config.toml
n_layer = 8
vocab_size = 26634
activation = "swiglu"
rope_base = 7850.0
qk_norm = false
init = "uniform"
init_std_up = 0.0242
lr_mult_o = 2.0
lr_head = 0.00537
train_tokens = 654700000
steps = 9990
Each number is 128 + 24 x the weight over its row's rms, rounded and kept within 0 to 255. Layers, rows and columns count from 0. Numbers have three digits each. The size before them is the row's rms in percent of the matrix's.

# down: layer 5 MLP down (transposed), 1728x640, rms 0.0824, rows 394-460, columns 320-383
# gate: layer 5 MLP gate, 1728x640, rms 0.0664, rows 395-461, columns 320-383
# up: layer 5 MLP up, 1728x640, rms 0.0701, rows 395-460, columns 320-383
down394 106:174196140099152147123102079154126135094112120153135128122087121120111174166122071108159140092102121138113131082147127113144121154158116192161163110202188124149137141139119132126121127124104135
gate395 101:099119088104142095128081113157143147150123138169110125123149145147150102157120115127101129153095155106115111147155128133109094139107090108157142142092105150138096132123123127143109130136142098
up395 103:110140140177101115122093115098089117135129128123155132125143112179137155132143099128132106123121077110131115148125144119145076136134149113094144108110118100122105141122117103133132136148128134
down395 105:099101133151112088128109172112092164111161156099147106124164120176121157144147097190134175141154101151106132108108146105130124129137115144190106131085064124174090116088156149156135154158117166
gate396 099:136127114169120111185118128120110080164125131113104131114101172110147141109101117147119094125102165139132122102143149160099132094096109148138113085177145146157134138160135166077127162105112125
up396 100:133129174120138133170122174097127127157128138122101122163128134090141103088107129209156138157149166123124142153140124114098134130151113120127139111111137101120156106126085162119128166134130103
down396 100:107109126099131182100077108110188135133142127144111066090125130087153106102086134118132142178110151134124107137111135127098139140162168107113154113120114120124120119170103129089122141138119140
gate397 096:132130101118131140156105126130110110070134110111120178091134137143121141155111166140115145154126125141161146129188167149150091170088155135103118117142107131141142175132141087166115129101116114
up397 091:180164113117128144122155105112159106141170124126093172181111134131142135121062154119094139121135105111157133111131144152135096120107126149162088151153126139129134099143145124153123172104199155
down397 097:097115091099111121137113145163119115135142114111112145145164149109123090147125125126134138175149141163147128098142158106120150122132113116087109160097062076145109157104122108119149081123155094
gate398 096:148102112122106123138125133137097146098159118132106124109108116094146101116134121171126113149153124106109114099118103104123132129158123142209132096136132099148161127077126113150108156089139132
up398 096:116113111129163140137142097134139121162150066084135137158132129173108085135165092125100138124111096141139140120112121115154122147148159130136122164139124135136120105106118134096165137137153139
down398 097:087138123099120135103131151124126127131114128164148151156104139121155163087096193125145123133139154160129134158161103133150184151130091112114080164111150120121138108130122122161136112110158139
gate399 102:159144101159117118113102109157111069167099134105110128116130146141141133133151130127140120136114157164144109143125108127119137121164082144118139137127116153150111157113173154088113160156122136
up399 101:127158159158146107125111080160157131161143124116128152124101144137121129105118131172149140116144071181101095127157097124126131093166099159145135126115136172148123079153147116157133179169165152
down399 104:125170134125099169123121130101106128139124116124158070138141167138124115141122071157117141143135092167189172118103112141107157094136130113112139111086125159175115126152162142154124147135082150
gate400 096:132154120129122105147063118148111127104103098142107145137174114179105133086112129131121129157107108105161126142133108161130151122169173132111077114155177096068142146123098116114115134163111130
up400 097:165181121182132130154122139115139134129145176108110108137152102202123066117171141145126104096134127137092120098143135146119136147145114135134128150142141089129160103143146111085129127136137157
down400 098:112098133121130131112100144134171106125140177121105133124103143148137137156072134151078096106161122120100135109129122079126129128150092134134144126133108125125120127082139112126093090118161134
gate401 100:067144101143131134098140144167119105140107137152160125164127153127144116129104138134150133111132126091130101101125146082153122132066086126178096134103122112096150136109190113141186129139145120
up401 104:161153138133097142114167114100114122131120164108126107141124083133122081110143087136131110151128119158136160134130124134093138136159148166124131086105124138135125131109125155105088158120157099
down401 095:143145113121139140177151111116091160154121130151123131128134148147119133142166128129115106106123105125096133102093118172106147125126200153098131131125129087124130124143105140152141115125135131
gate402 104:161130138149141092123113145122137123112158135155112146168117140081141093131147100145110106096112183105104141140074124098113142068146135117127112140158067125105154134105123137103140118146109113
up402 107:132125112102099084111124136131106125147115129127173148149148082122124106099075114134130126093082116140119122134174118162157114127122147149184107138083105135112121117146136049138126146138131156
down402 106:083125133161129107162106142115151138183132131111138129058135081118134129110073149109106109119046140129120083123165152128146146093075120128138107138097124138168126163147137108166125131112120130
gate403 095:128118141135135098108109129156128097092091151099110118124125120125133149151139137133109119099093090122141136104136126108124089104097122129086139092160178142122114114149116150071139133113083149
up403 095:125120137148157131134127112099133173107115100109103183152112141136128117155105178150154161145074122136146097103117175135157141137153113102104091109131148083137170108153152149122133116139144127
down403 098:084099122108140143126126134151141121088133144177132101111128086126123139143114151103156123147135134155115087135194140170115096101106142142163140163154100141158087121149167153111120086122104160
gate404 097:142124168159126105088139154136106098148096144133147155194126131141084119161142158097084166155129119091138128117100163162117112105132101138140091122093127113141122119085141160166102118109116103
up404 095:154061113160146117122129120164145090143110186123113114049089108094135142127147149102121098134103145147156124133132096124111137096161126132071092120119133139136158102097129136150141148082092125
down404 095:155138054133107141094107121152118127158118118141139139137118151135106103088111141141117137121113136114108160121124118147146085127092109106120138104112115140138123086127152115145131136146133085
gate405 093:140163126096105140139101166144092127149137169147135138129106148111117119157132064151143076147153083113150130118095097076155145124121060138112112117147090154142105152102117140122125072115129135
up405 092:155106149137161134123135142105162149132104124134145125164132136149106110147096115113189154175089120144108128107152144118157074133091176116127138129099145103154145121097174122131153136169117107
down405 096:140116125142115144067138122129158173147112107136187111132093085097127129127155159150125105104136139082130115089133081134128157104121118128139167174112118111152112108113119187117150145143167187
gate406 101:148139174086118137151133104120119121153101103081133124104117118132172124151134141169100144133101116156125157118105194152144111136100091111125143146137137133120145113137116124122088134148127109
up406 111:132140118144160108139106131118111168140106182075157117148143099196124103125134152130132105124136108132165132113198130135127114129110134161115173110179160117129138133080113175125115143122132135
down406 110:135129146127150136129121128179136139133139120130138178109131165187097128050170129134124166083123144115159098149155119142163111124106165142111151093143096120150138112104140122149155111162101123
gate407 097:115139123155139143136150123126161153110105170108120131089103144113131099129113133129127123107136132110131144167086138122103125161176110154147162063125130179121133129125119084129109130116121131
up407 100:151121174123121153106182142103161131155155063144171174154138107145093100149135187087143132141145152152114131130108108116124144110104128134116122137082143135115106108143146101076122125139121097
down407 098:126101140137107149140110136149135123088095147094119139122128115155150125081157102139131133157127149106169133060106141165154132095089150103161135166130119109124159174153136097114093160135145155
gate408 099:129200146029099139150160117133097147158119134117163147099134133146153135130128162106161136134188137116177110124122128130178106118120134138136112115141136130155128126148132137146120092123098137
up408 100:160146130144134111129123144111070165150114091110138122072124147125156110115125167111117089111107159147118176143131124098124152118103151113119105130093157171099137145115141130122104135078118152
down408 099:120155123116117126130071143128109117119128188107119078151090069145134074156116179120149139165103142143131138102113187143146162176105109110138144112121120076133114141142122181160108165134103120
gate409 101:118115180106122099141154128120091098128146116142137143134099187124183136141098129114144123122154113118117118085113115148161100160116111114114120145151148097160138114124134100082156113089135152
up409 099:122142114136130186139141180138155112150143108134119110087155100116104157140129130147109114105093117112109174142118115131118134121126131116148117117119165168139072137136128118159136116152102103
down409 099:139131082155121133112175137143091144160102082144139113103120108108109138129120113164140137121118141129124112105119100098095192140111131151132135137145129131107126130089125134136153150086127120
gate410 094:117103120124070145148070147145170115144119085108106147121164097134127136092136113115145103136121124128122143127168085157098120151113164073094176171143132153093158107119129115093107092090105111
up410 095:136126091124114123119119121122140111111160121067129112144170089150115146134088122148132134111121149146146144117152126117111124092141132172084121122145080144129144127164081171130128102080160114
down410 098:124142166146116145123091184102126135151108106149102144137117151144110174132140149111095144107139123118090139121132129123150106163134159142093108112137153120176125132102078147130124129159132146
gate411 106:125134113169108164152113159117159107129141151109148151129145163134173106130105089129101169129110145142128154102136126169115126111130144121144100122125153154115134110150125112121068152136125140
up411 108:131156152137124142133138150121157138150085155121118138118165108081140130168116099119136123100164126128142053137141130141126129089159143120111179152134104120086127104072132125132093146126137146
down411 107:141123104119057123122085117127132125109142161110101160139138132118122148139132132115142121106159131135123117124144138138173145135157106144124132118134145137149115156098106097140117156108146126
gate412 102:140151101125144119124188119118118099180109147122098083123085151171133140119125121129166099124161103104127098109150115088110100099139129141109091108129090128086139156169154075129115145124121143
up412 096:117133120144133086151127171100131107124096116105093143159144094150154173167152111172090141103093094120120101172092121157164105196111111132053101129118146149114138100148122121140137095094097138
down412 095:144106167155129167097126104104130126154138147105118147119129157119148139111164117135119116126139154123129133194111143150158189119130156117148128127110102140110150140140135112158095095098196107
gate413 102:145130140130159129131061135105106131093116125121139128106129164145133115132129141140151125146118128118077113114116122089109150181095140149076125158126141099157144105126141133179148150108114123
up413 097:184105166125129184135109121127117109150139102099162110127135114159097077105120159143157166173171133158102089081107085110112126119095117110134111142108140128178126143101123154138155127120104119
down413 100:136108159130121170131124167151153094097139111142166123132086181125128112119148122094128095103097132123090130104100126094124108120110111125131118111165113146129133140155122107106137140117151150
gate414 098:140149114139142123162129125124109166131138130124101141125135155117128109159123103144123152124097135123187120132160131133118128168147173144104100158121117148153100187150121171088156108100151112
up414 093:115143165125112133093107126170151173129200101124121145139098144132166130154123100131111126107109100100141139111126171151133145169130138149157111144126098122119128138132108113097094145138154110
down414 095:123144095163142162149153101121114074118148115123105111133125145128088144078095114151150099135086129114113134135082129144110124140118132102106123164119099126127113086168186129108113133098091135
gate415 097:114113116156135168096145121138113125112158108098129121081150089140150129149105165130101085132091157117138143110161130166134140142122131185120132154161094115100128132111148138092104143100101145
up415 099:122148150109094167106141109103111135137123101133149113158165129095108099174088128101068156096144133115122133124134155139154184121102116116099138126126127074164140133132135100149126088113145115
down415 100:126138137126093066142160121144122099093137158167105174129138155146115101140146144133115122125132137135123150122116108101147136182123110153126134145097112138122145175150146158132148127140147151
gate416 102:118130152146102114100119097150124135088112142158120104099114114121173132105169170157138145147106101095092128107171134102090134115127125121088152099146136160115156081146092157147121144147109136
up416 100:137145154124093116165105118175107114091109121089121116104164130100161077124106126135139159103111137124089137160144141175149141116147101126084115099147153127134147159107108168194089105085123112
down416 100:117133150159094117137150158126142127150115155083105151138124115118120132105168081144150126152121123095120144157100142134183154192141114108114065108164193122112147133114109145153111112154130143
gate417 096:127093143109111140147110160095122129126137128119105142096106145110129116091152111144104146116127161130165156120141134161115100071191072163113147165126181128064095132089122144099143151146123124
up417 099:139118128123175140140150162115132107131159158142103170139129116125116112105099144147129106130177120114157126100152116124128154151126150128142151120130104179132116137153116119125109107151128136
down417 097:139138150117111123102130115083134121124120111086145154122090170145112155176142099117159098149102132113121147123137118139113130105160111131111134155153126127137157136149109124138094136124092101
gate418 104:101156108125132154150138118100125142092120105114123144127177176122153143109125120145134126144116091131099118142112114125202143176117145138112139143138098082137103116116169137106125125139135155
up418 108:111150128128151140131171099093117130170130116161177138162125137158190156115141120120158115136108141119126127076135145135170143090111124125095144130142139155114134147125152131163120170149155135
down418 107:141097116142122124073145140131136123117171149122160147149137107130127138073142159127135085148085135107126112103111102140101110102158117143112148108139142123124084103118182151138105160125209133
gate419 100:086100083128116133154105129142144131113111165143161152076124142137109123133090094194109142134180131175166185086127119129143112144170109109149107116135134167109181145123162161150140108140129108
up419 097:181143160150102142143145120155140155116148130167138151123086182130132166137117120169143095142166127157162116172115104137098086125164144135155129129125174141097158107143160110153123138151192117
down419 096:114152167129091096065139098154119170153142105148112118112162125118128116137154133072129157089148093140129102136085130117113163123098110134173092198123087129118139103121134111154087161130148122
gate420 100:125135146129124148112113139132112102115157113105134133128148159131131128158164129104114117083105175155131125125075155184101131117124130097165117113118102108159157138116095129114149141104124150
up420 100:142082152167148091126073096161113137127136150077148123175161161123134129131148124095135171103124162093136129164138089121158159128107106123124087110097111132110130138116134110154124122091104148
down420 101:151097107129149087124149112117126158138151134131164137143136152141117117127117149148117149134116143112146149130129123133114162105093110124155153161126102120151084105146143112157070139101132113
gate421 097:130182126142155186114136123144150143147123130148124148133149128140124080107103139186107137097143139087135119111120158105114138128125139151154091159166105114083116127088094167111120112140148104
up421 094:081103136137122172140088112138146174168128157146126089149132179092128077109107107150144133165098126126115068118122128105149077128170141162129137154068111131144123152132087162089132146177196098
down421 095:152125090145108128132163100138141118099182120144110152142118092084149128121113089132154105139090154114110169149109125087133118111131093096144093122130100137112139143083140116118111134161135116
gate422 096:121103163142110126070087136128130141126106120143078083152104159109193125134138117092150125115107154101100107087121178137062098082121094124098120122140137100111126104083150115147135129141153112
up422 094:139126113147125112061140146128108114152140092124116143134122110157122134098133124139135137133171124124129140095090131108072174090112116162116129119139113092140128105095138106145129136123148101
down422 099:094141109120112132093128109166125139123127132137172104127159112119104157107112169124111139124112126123111107134110116099096119092147122139116160145127119100133118087126146120167104109119145143
gate423 103:164119112159089124156132103150143106120170122080183179135152118112114118105130154110138127139110173151103125103148143082141134137124113170123078109165109126110103083163155142110158147139088126
up423 108:100147135150087171119137171145124184098156125131128086137141124111103110129150112138089133131115176121159108089133098150138139127103087145100128120096115140126100067132194145151147211105142114
down423 105:147133195141141112147150129123100126113149116081103114136149144168170155109116128119143126113082176137139120081121142156116117159088122161152111125178147109123117148156144151106147152141120146
gate424 094:148105088127155100125081122142108107128116125121095101093133158095111115167113125079165135155117125162139085109164088170120107151151100117106100154119155127121140158143149125146142125143150127
up424 087:135119079089110139131123143109087121115159109127121135123143170132095116126114121106144131180082127156140179136128193118137154115144135119123101130107133165131169115099149149133154128124131122
down424 092:111116111182121136123138143098145109105132134124176142163118155128119129075133165169119121105125080124104096125108066148100102104129130147122130148146106124163116111159132142112114102097143131
gate425 101:114110140120149120121101139156151168078118126130140153140164109098128101131144116104151121139116090113096199173155115143121145082110120184148112134153135148124121129127131086133160111143093129
up425 102:099142155117162102166118109135084127145135109177162132106083136120147166152122137150123137114091150138141137137137136074109095133129163089109146171144110129111144133135121078115145132115126128
down425 102:105122135133171146137176124133106145152146171126111102117087159136168088184131135129170121085132162121108092109116100124148093110120144135138118121137140143117133120137135074166129146133190144
gate426 097:112107144113149153087123128127136124171109133123126155150133154100159119105123116135161105157159107138098105140105167106121133143103108138146167116178110188142152127120160149104146132118178105
up426 099:133194152107120167132129144083122124131121153146089162114114117125140124143098156136144098098112101149115145160157163162147095149162104131114131150140134176108126105098101105132115118093147108
down426 103:104171119124143122138130155108113096090136138155154103125155110124138114115167114148101092137140126145146093149134165122130097117176120131151104148063146136097144076143103106108107109155088105
gate427 097:092136131124138099174125118118106091171049109099101127121096112136142134115086117124130156093116113125135102099133128138148144096133151112103089125134108136188124122095130122084100097142046129
up427 095:152110101175129104088130107142135132140135155134172113154137154148121138110105122114128153092103094110125117144073118165107121124145147125107126149135111109132168111115142133129134142147091125
down427 097:132107135117104104111121088135186121123112119148114126085115139122104110115165159129162106123116127142130119109118118137118131135142114109143118113175086134114146128087146134140111108120128165
gate428 100:137153100152064140067113117155119128132154128159140128167127130140148136164129112151132168114065124159090096134106132135105117137104101116137120103103167113164083122103136132139116121096118098
up428 100:066144124148131159125089185127141136119099162133104114102135135159125123194147120141124154158124147090143131135118113117107170097146168097101130120114147108110123138144111116110106137137167104
down428 102:120111126125134114082104153134131149130102121142104165089146137097175093127129119155090119135158121140092110110153132089102089130161160070113097114142195158128104095127130124126114092129094132
gate429 096:099176085142114100153124103152126047122094160161159175120164139142138150108128139119138139117119145132168101079157130140149114104134156151128100125104094089136130101131153123151178154158106142
up429 092:117148157132100117136164131141138087114116083170094184146134118130125157138138159092164148162134152089137131142125133129100089116124115095118123146107114147166107131141105144164108134155144134
down429 096:125136078094130159127146130170114120117144119119135137168114164160109170150096176113118137143121109124122099118130114143136178097148120135145150156138129124116182140125101128113094088099129156
gate430 097:140114148098126143167100132103138156190129149113099108107115146093089140151097179142146094115165101179091134121135132154108159165071129134166129128122147123119099109136108101109136122121127150
up430 097:123165143158123178112113122100135087135113098111125096123088098152109143103152128119081113126148097177123154196136097124124147117109133171164149172138136136138165121135140106102137152098127126
down430 099:138134155143136135108144116166134111143083133132132121165135123115127093100172102157100131108116116148080128110123108097146079123127132111139141115133151124167158113124131123148126155124168111
gate431 104:102159173093088115096100150144155189092123121166129139144156117125111143129112120079123142120110129146115149142113137148170148088104108114155115125150186119152134144095119118124119121096128120
up431 101:156095079115161150152143085139146120145151117112138138166115153121114140110101124143123123138146142108136122116115130114102105195123115147149129105100127096133143122141129121152122132173131127
down431 098:137099102118162110130177129126142151156099102148106106147113131142156114091163120151123081122129152123114122142094123137088114135136140149122150079128152133129136147102158151116134186152157130
gate432 096:143146188158158172129096143133160098111134095144170132115135113135136113152092106111138133117119173150126144127106119158150132149092101120104139090153122138131103089093111133113116095157140168
up432 101:111104097123121120097128139135082154138122090096155157095118063164154136081154103132083146127127144136133119127151119159103135128061131163130151155133087101126147131138187129134118102124130152
down432 100:118157139132154106114128114132071114116108155139117083101124141123112120133099110157123147184150099131142105176162151107116133127122115134116111084132101113183101107157120141099137084112100175
gate433 105:137176129149156150171116146116178102090122134098146166122128124101165126152128122157126145187083111116076121121098137104072139155108122126072122138100155125171137170104101121114165130118149127
up433 103:091134116167137067147133183140132104120102116146131118140130132138111139146148107148131112143103109106124091111128138145144166117100177125104128145161115157106160121075140156109130108139174135
down433 105:126117094185135129141095146150124106097089129119108136124145151139121117178151136138178094166126129133152106183118143120170129088124135154118101121116138170129111170132186123103140131132119148
gate434 104:156121125142112142102146137106107170177105133137123120092093161100110144127143126147110166175122098123119145099140128097186113093151126143119110167098130142082118118147142155109134144128140126
up434 105:086150160169104110127132129143127158120095155158142137139162138124120138112160082154064146139141164114096124140139100167119161129139117104130093104085155114156096133151131123099135142101154125
down434 105:105114153140135096135123154168139114125119125149153169163125125104089085119144113086139105136118129103114165214120125150121110124114115158169206098152130184081137121179115102159154126137067118
gate435 099:129081146115140115105110146186102088126149124142136135135167109128112149165100107145099131130090107105131140099149144124088158106137115147134103098127116150120122135126144132126116163133128133
up435 098:119114082118116126135135097155073119097122137126134158093128156144158096149129125123070169176128116112158113145124156159106162137114095140131139135107127110132149112095140121092140178138115121
down435 101:153101097136119146126095115151097094125145106149132167083151136110103111118148147125151133131146113167147116139135116094154076135122155119134096149135086132116157121101143128106158155182107121
gate436 107:148109133070110144083114112128155121111123126145115114092158123110119121069158115156157144157088131122123109120116103131105066109135166163082135137140110082130139138126156121147103130098148152
up436 112:114127114172164116174145106091139150181122163140109121145111164105114085174096138145113104130148131112101135086134136097180164138108091089138126130133105112121106129104136119100168096145117128
down436 107:114118123119117112164146133125123165089131133121167111148123116136136101118142172136112125136101138173132156161156145146133116131147119144134126135155094131167096149165118113128153123147111118
gate437 093:138087133156087158131116131141101085148136147152103132100102145113094120123137118165163130092122130110137150138141162096123153141130119161120116112084089150160111178095112148121122155135159161
up437 097:106097144121092140127131135140098147101131142083087168096121109123155099094149143116088091140125139093111147140166148146125112151169131138106100115096112141133112169133135140139123171111159106
down437 093:096115122152135127136108140135129086155121114125133120102147118126124136130106122169122122175157100108109150118125105119135119134081148131175130127104118153146153157150168104102145120128116139
gate438 099:066109111170104122132107128125103104139129114067119136148110130129169113105154169148124126134105156094171100179126114157107135135113111129113103157120162126152149094147120161128111119128123128
up438 105:160067132163176142110145105112126120159097128142130172148159107120177151085155132157116086147154160086137150077142104139107170103122092118122109121117133123126148134114121106109114141129111102
down438 104:155120085139119133121161104131108115120126112100143144150134075124150109165127129140109122125112138099135099125089145122097169119142162106123132105086132121150138104092095092142114140162166084
gate439 103:149100120113128103137101099106162117143101084135125159101174158106191147134072133168110098102103103125117178149146163075091119110107133128115134146105119122133151109117125097136108136097105138
up439 104:114130128114099135112141100104114150113112129114105151121181126115115115134136162186097133144118130134144085141127150107118145127074172114099146151162141139096157137102153137186132102126131121
down439 104:160176117106081096094174100105136137139161092151088140163147140111108089128139143120117095068064108120102157146155142148144112108090126111101149083127124106135134116107169134131149131095129145
gate440 099:112077094118134113108147168144152108113162142162117131183075142127135106103164146130112102128094090118165126139164134144154138121118121137145162139108130141137141096160131126108097127100161097
up440 098:100104138137113124096127110118149112116126124100117105086114119142122155111139127161104089153158154142113108113093135107065100145160130138100175154131100107109126099146106080139137130110135095
down440 095:175183125121118125100160156134169148137148125111154131127163136145134154087086111149101170132162101110092116115128123135132102108126133127100151091135136115102137114150168138117127121123163111
gate441 093:140109131124168071118142128177130119119142115100078122139145124120156148124129117117116148093104154106118098119183144128097110117107131125115107119134111141131101157165106113095178149168151134
up441 090:155142138152159116132087156105147139134152114142173119103093101154116134071100150105125090174107118135084108150113114186096152093133130124170117148121129136116136160177149136089088143124168112
down441 096:139069108147121127098143128162080106132132130151103107112120128123124144141112118123144129119096167114145161155157125111164128093171176124141088105149149130107093118121131139128141101124108176
gate442 098:172131129121162143154139120151118152101161118192146119128132110132154118109152078104071136115131100143132157112184077108145151161087116140150109116101174095149153065131123124115120132102130136
up442 098:088133133149134104120148130095096134139135136150107124112156157125130103145117138146154104100125114151146125110104094144113132098141160129160169103133143126120130155080139127159125112150137133
down442 095:167148141143146118154082124172096129153134098164157119138156159119161131110181116112131119113150160134154160086167113104121156139123129100081102108137163105113173128139160125112163078139112094
gate443 097:110139153130110130118124133162133113157142155120130157124136115141116137142118112128098142120111112118113094119149159117097137134110149125155166107111142078117119144150136135079131139112157120
up443 090:131132152147091129138110162179129141119162134127104157177144148107146120104121141089137116199172103124133085132131113142117115119139117051117149144143131099112137117176120132116112101125114119
down443 096:102105132118151121126110160173130107121127113144105124141161129160117130123084105080128163138159114121143087065134147157154129108154137146112131138154088154156129112077138090108150062097146137
gate444 098:146118116112129132146137139134096113115140152156149117166120121070151120115103148134129153093086129153120155139162131154118115138114127136142091146157072158113137092038138120114095140070116082
up444 101:127110157090118135090120171122134152132112123162102174171120122132192147116095123124106112136104150147076116124140117153146156112133114090114119115108175127125104107089149133185147129135107111
down444 100:102132131092139105102156156122143133153148114157094104121138106168153125160089110153147174136142127131146094113132150160120147112159109110137123089169097155115125132092106117196085143139127135
gate445 094:135152182128116170117078129120100166145130170083076138124146108132157175121133097158152151130136082126118157163134122124115145118122116117095091140127106137083135124101142134128109117145114142
up445 094:104124106071114125135118135100153126162106180089128126117131151152076164113118133112112168114100096170138129142106179124111119164087115131126102139114100129143132145114143118086130084146144144
down445 094:121060127187145086134132128112122118182118164153122119110145083099094108099132149144127142131115082085059127169146145119116109128139139097150160113156139135092160136174109097077163121094162140
gate446 102:124141133127122138175073136102134105101102134105124184140163125145156137141116161137149108116156083167123135164117156147135089132126048087145118132133132084073128082121094139165100119130107159
up446 105:129074144153074154131143085101087150103143161113081127136125085110145143113158147136119161184141153115109166172181149131129086161132077141117100121119141110158135178098138104140170101098170157
down446 103:130100150106132135098139136076130134156075122084115110141126079165148128141116109098150109097149093128137119141113124167122068094156110111136094144139116131097195099125141141095165135112164153
gate447 097:117148107069125138099143153126110106104098179073100147114122144140132061089136140097082123149127127121116146142172150120094113108069101047150151109118113155081132132111156083138166104148144138
up447 100:089105140153113156127095119148121092110139164119104148142154124105163152115125120089104119109121104169113151131159105143147124098137108135118097112115118110083131120135105136111137143099133110
down447 095:146097136184115098117097165116110126155144143103167148119173135093149149128138147093147099103108137167090133160144119133123141124143125109130088116118111145106092091138096127126150098092142145
gate448 101:149093104120140127141125108130131110169140190110158133095124167113071117124135149106126136138131112140153142143147167095091140128134180135147117185082132155137131155132113158133092108177121108
up448 099:154133094179113109079113158158139110158139173120161158121157141116108126094133097115079132168160129146143131166092077116147110094136100121137129143106156104120106124164164129114121114101150135
down448 102:145123107083090159144145109098100144148109155183122138095136143156110121125141130144173129135137128132099108140115108136129137115140148094119138152148165182176132102122097091130079092131115102
gate449 097:105141154107107151103095152119128149099157138157077130102143121183116139115105076131096112128149075100137094104102086163131108119171153086136100122097116119132128107142122120129148155113139106
up449 102:141065110132088104127139110140112144120140109157140094069120144109141145117118088134173085128138139087146117120114094134112106133161149135104132103137126168140150158154112134149132158135159158
down449 100:116110155102150090108140173122108132123123103133129152148129102159119127120117087105143112143157103143095102139112142140121154172136154169159177126133160102103099154176134098108124111134151119
gate450 098:141150099072098135121118068147129126130109149159145182120144108107114104150090136158149094082111167095126146121105121136146161129114077151094104123118144151146134148135143161147102142137143127
up450 090:179151154101130111166103104144122095158141132130145126132121129140110126139106117164098134113128130119109151115144119121100134135179117118113144125112120121132145161126142197169148138147174135
down450 097:089125113151117174149128140114131130094100103103187065126131114126136125113143114105128135156145127182160142131130193143122138127116155125171131135131125134145116095149151102122166158170111109
gate451 106:118149105061079111139139146136111161099092123115141144119155149179144146110124135149121146114151091149152090108127124124140106150132122143126168122155141139124135144105117144148149123132134127
up451 103:142133094128183124089141148136165121155140099105125081123112156099088134165137097136151103112068136158185070079126096125077120134105087143078103108121161116134121121171134162126173136138149107
down451 102:119121132097143149125124112141103111128127107145125082123158145136184144098123073102089092091169158172190105121133153125102136126154176157134109131145084140164096139101169148131118113130104111
gate452 095:102112118152101100132096063136095094140118134166085139151149149142150121133107127118105109178143087115132070119124124119128108118091111118101117100117116151097101097122153158115139142160104137
up452 097:123094140101156161109136152125129118143117104155101135113074119127132139081161109118165143091113143095159158133145134145072122113153100146174130116177126163150138143138123159143110115181133150
down452 099:112157159128116132165190149125121121148101117128117112156109153110118135151157153133105122122146150137138150128151101102083139152142137147081118152121142121130116098097099135139122146120123071
gate453 098:119102122105155127108139148159065127132115123108142170125136162116152111132090159156133146152146151159132145172117161135109153128094133127107149122156107138133126178114135100145142117121138123
up453 097:087134156116118104162138125124129100128114138177127092111110124102150128134128095100150163134187111118139155121113170080149113114167179132155086154089174138168120124115149140098139117163126082
down453 100:116141155114097149095143161126158159096110124147146131139098103167137145097129150160143088078078169163148139095120172190106098122128058134127118136137137118174135118141131155132142142136177152
gate454 102:098156160107120102144115138114117174083168118111119155104169111141135164148137161158087139114125152087133086138096119129070121174132138146105112138141120126082114136145174133195110134149138129
up454 097:103146103145097103132149141098094110130096120159150093150168118133124146125131153127103118124122130125146153137091142124126151151144092119068099174133094143120105155148106144152111119138148122
down454 097:108112092115128152135078134163106116158097134103115137150122087153120169109135123133166111174098108150107130173137174169151115062110118140124124161150138135122121140130185099113145105139107164
gate455 089:095142117161137159134098138105166092137136058110141158144142162107108171131113138163126131130125145111124093086137121104112129127159161119202150135110117128108119080119080127065105124104140137
up455 089:160097144174089127112103159086152124107126112128107089130177112109102111151104136124125118101128120125137087133116143151107116136102136110120137178121123114109133106150180125100117123101129163
down455 101:152131149097158127104119093141134191152152165135125144068106144132125127117162116128144109131108127118151143137110115108109137143130104133126118094129126145150116157131131114156149124111085099
gate456 095:146089105105121100124150117127153063141184144129132117112135116157118174150118117124126146200133152151139128106142103173118174064122106150134119106116130128141119119149142171123160117137121120
up456 100:128128122098116110136112107178125174155088124151128122116118166082130140134149110115095108123164092120155146125118087140138099128158125127157095136132121163105129161140117142154103102092126156
down456 100:088093174126116161121135153115118134157142152123132161102127150137154120130091132102107102092112103083164127173108145158180076141131122145147116144110158118150099114147135120133130111105105143
gate457 101:157142145137108155120125128127129110139127145125113204105122123145127133122145110096118112131116138155130116093158115135136103136134153184122161135073150107146132167127139098073094149114097138
up457 103:137162141134126138117165088158072166131095132136129085079139144142161122139100137138134135160111125157110124118156132155197145116115106126132143156093140155153118146134137109096123124113133146
down457 105:143122153156118119140161099150125136186149158127108073093088128177117096109078121125147141123142101111104126115125087096131129158128110128168117172129145140152153107162115132098112124122136116
gate458 101:104139114132116135147095120138087142082108089127152138066155108087173115097094117119140111152131118129134138111101107164161114163116126127139126134113083137150128116125110097159189128078150117
up458 102:088130143095083138110124148109130166140088181137100135090135158136151097137154104138135118106116133092146116093138120142136130110115106120139120134143090103126141102140133151136113134095136149
down458 094:112140138102134145108081128131149105174109131094168131134136145082104098162138137154155117148122107137137147114156129143123116133110129090109122127174111153166106162137098111121130137143103119
gate459 100:098135126110136131080151113090131131087119107103148148136131121104130088147129196153120102131097157148140143126165137136106146149162099155092115133148133124164147170123131158119098170099163128
up459 096:127111112162128152130122149140101087116142114122134163112114094141137143153118137139106140099121127106099074154112113132139092097135144146100132112127147104163090139116130118112121133153123145
down459 096:128134160107103125155165168115149182114112089138101145090151125082147110133131107108153117104116120117135142099123137132118117096158144158125151119157157152110131096157153122135102092130165113
gate460 095:124152150140131160130145147145061176115162170107108123121146098126132121127098153150113143160088111106103121157130142110150140151125132120107175108151150117128161152075130104111166143159108114
up460 095:131186159083136136109127105111119129116096148084140145113143126148084156126098121118114125103122095130130099188062143096143134126160128129125128116135095122125141127138136121110100176156147137
down460 093:077189119150083156148119143098112105103150086162132087113154130114181125124143133071153145170148161112141121121110105116127118154126142135153142125131147134161135124133146103141117110135115119
gate461 092:114125125127102085138107148117157098102116124069140154139140120147083121134172105082157121155118084151101155128121192095120115124105160115136140139182111142129101119077106089157106146158106107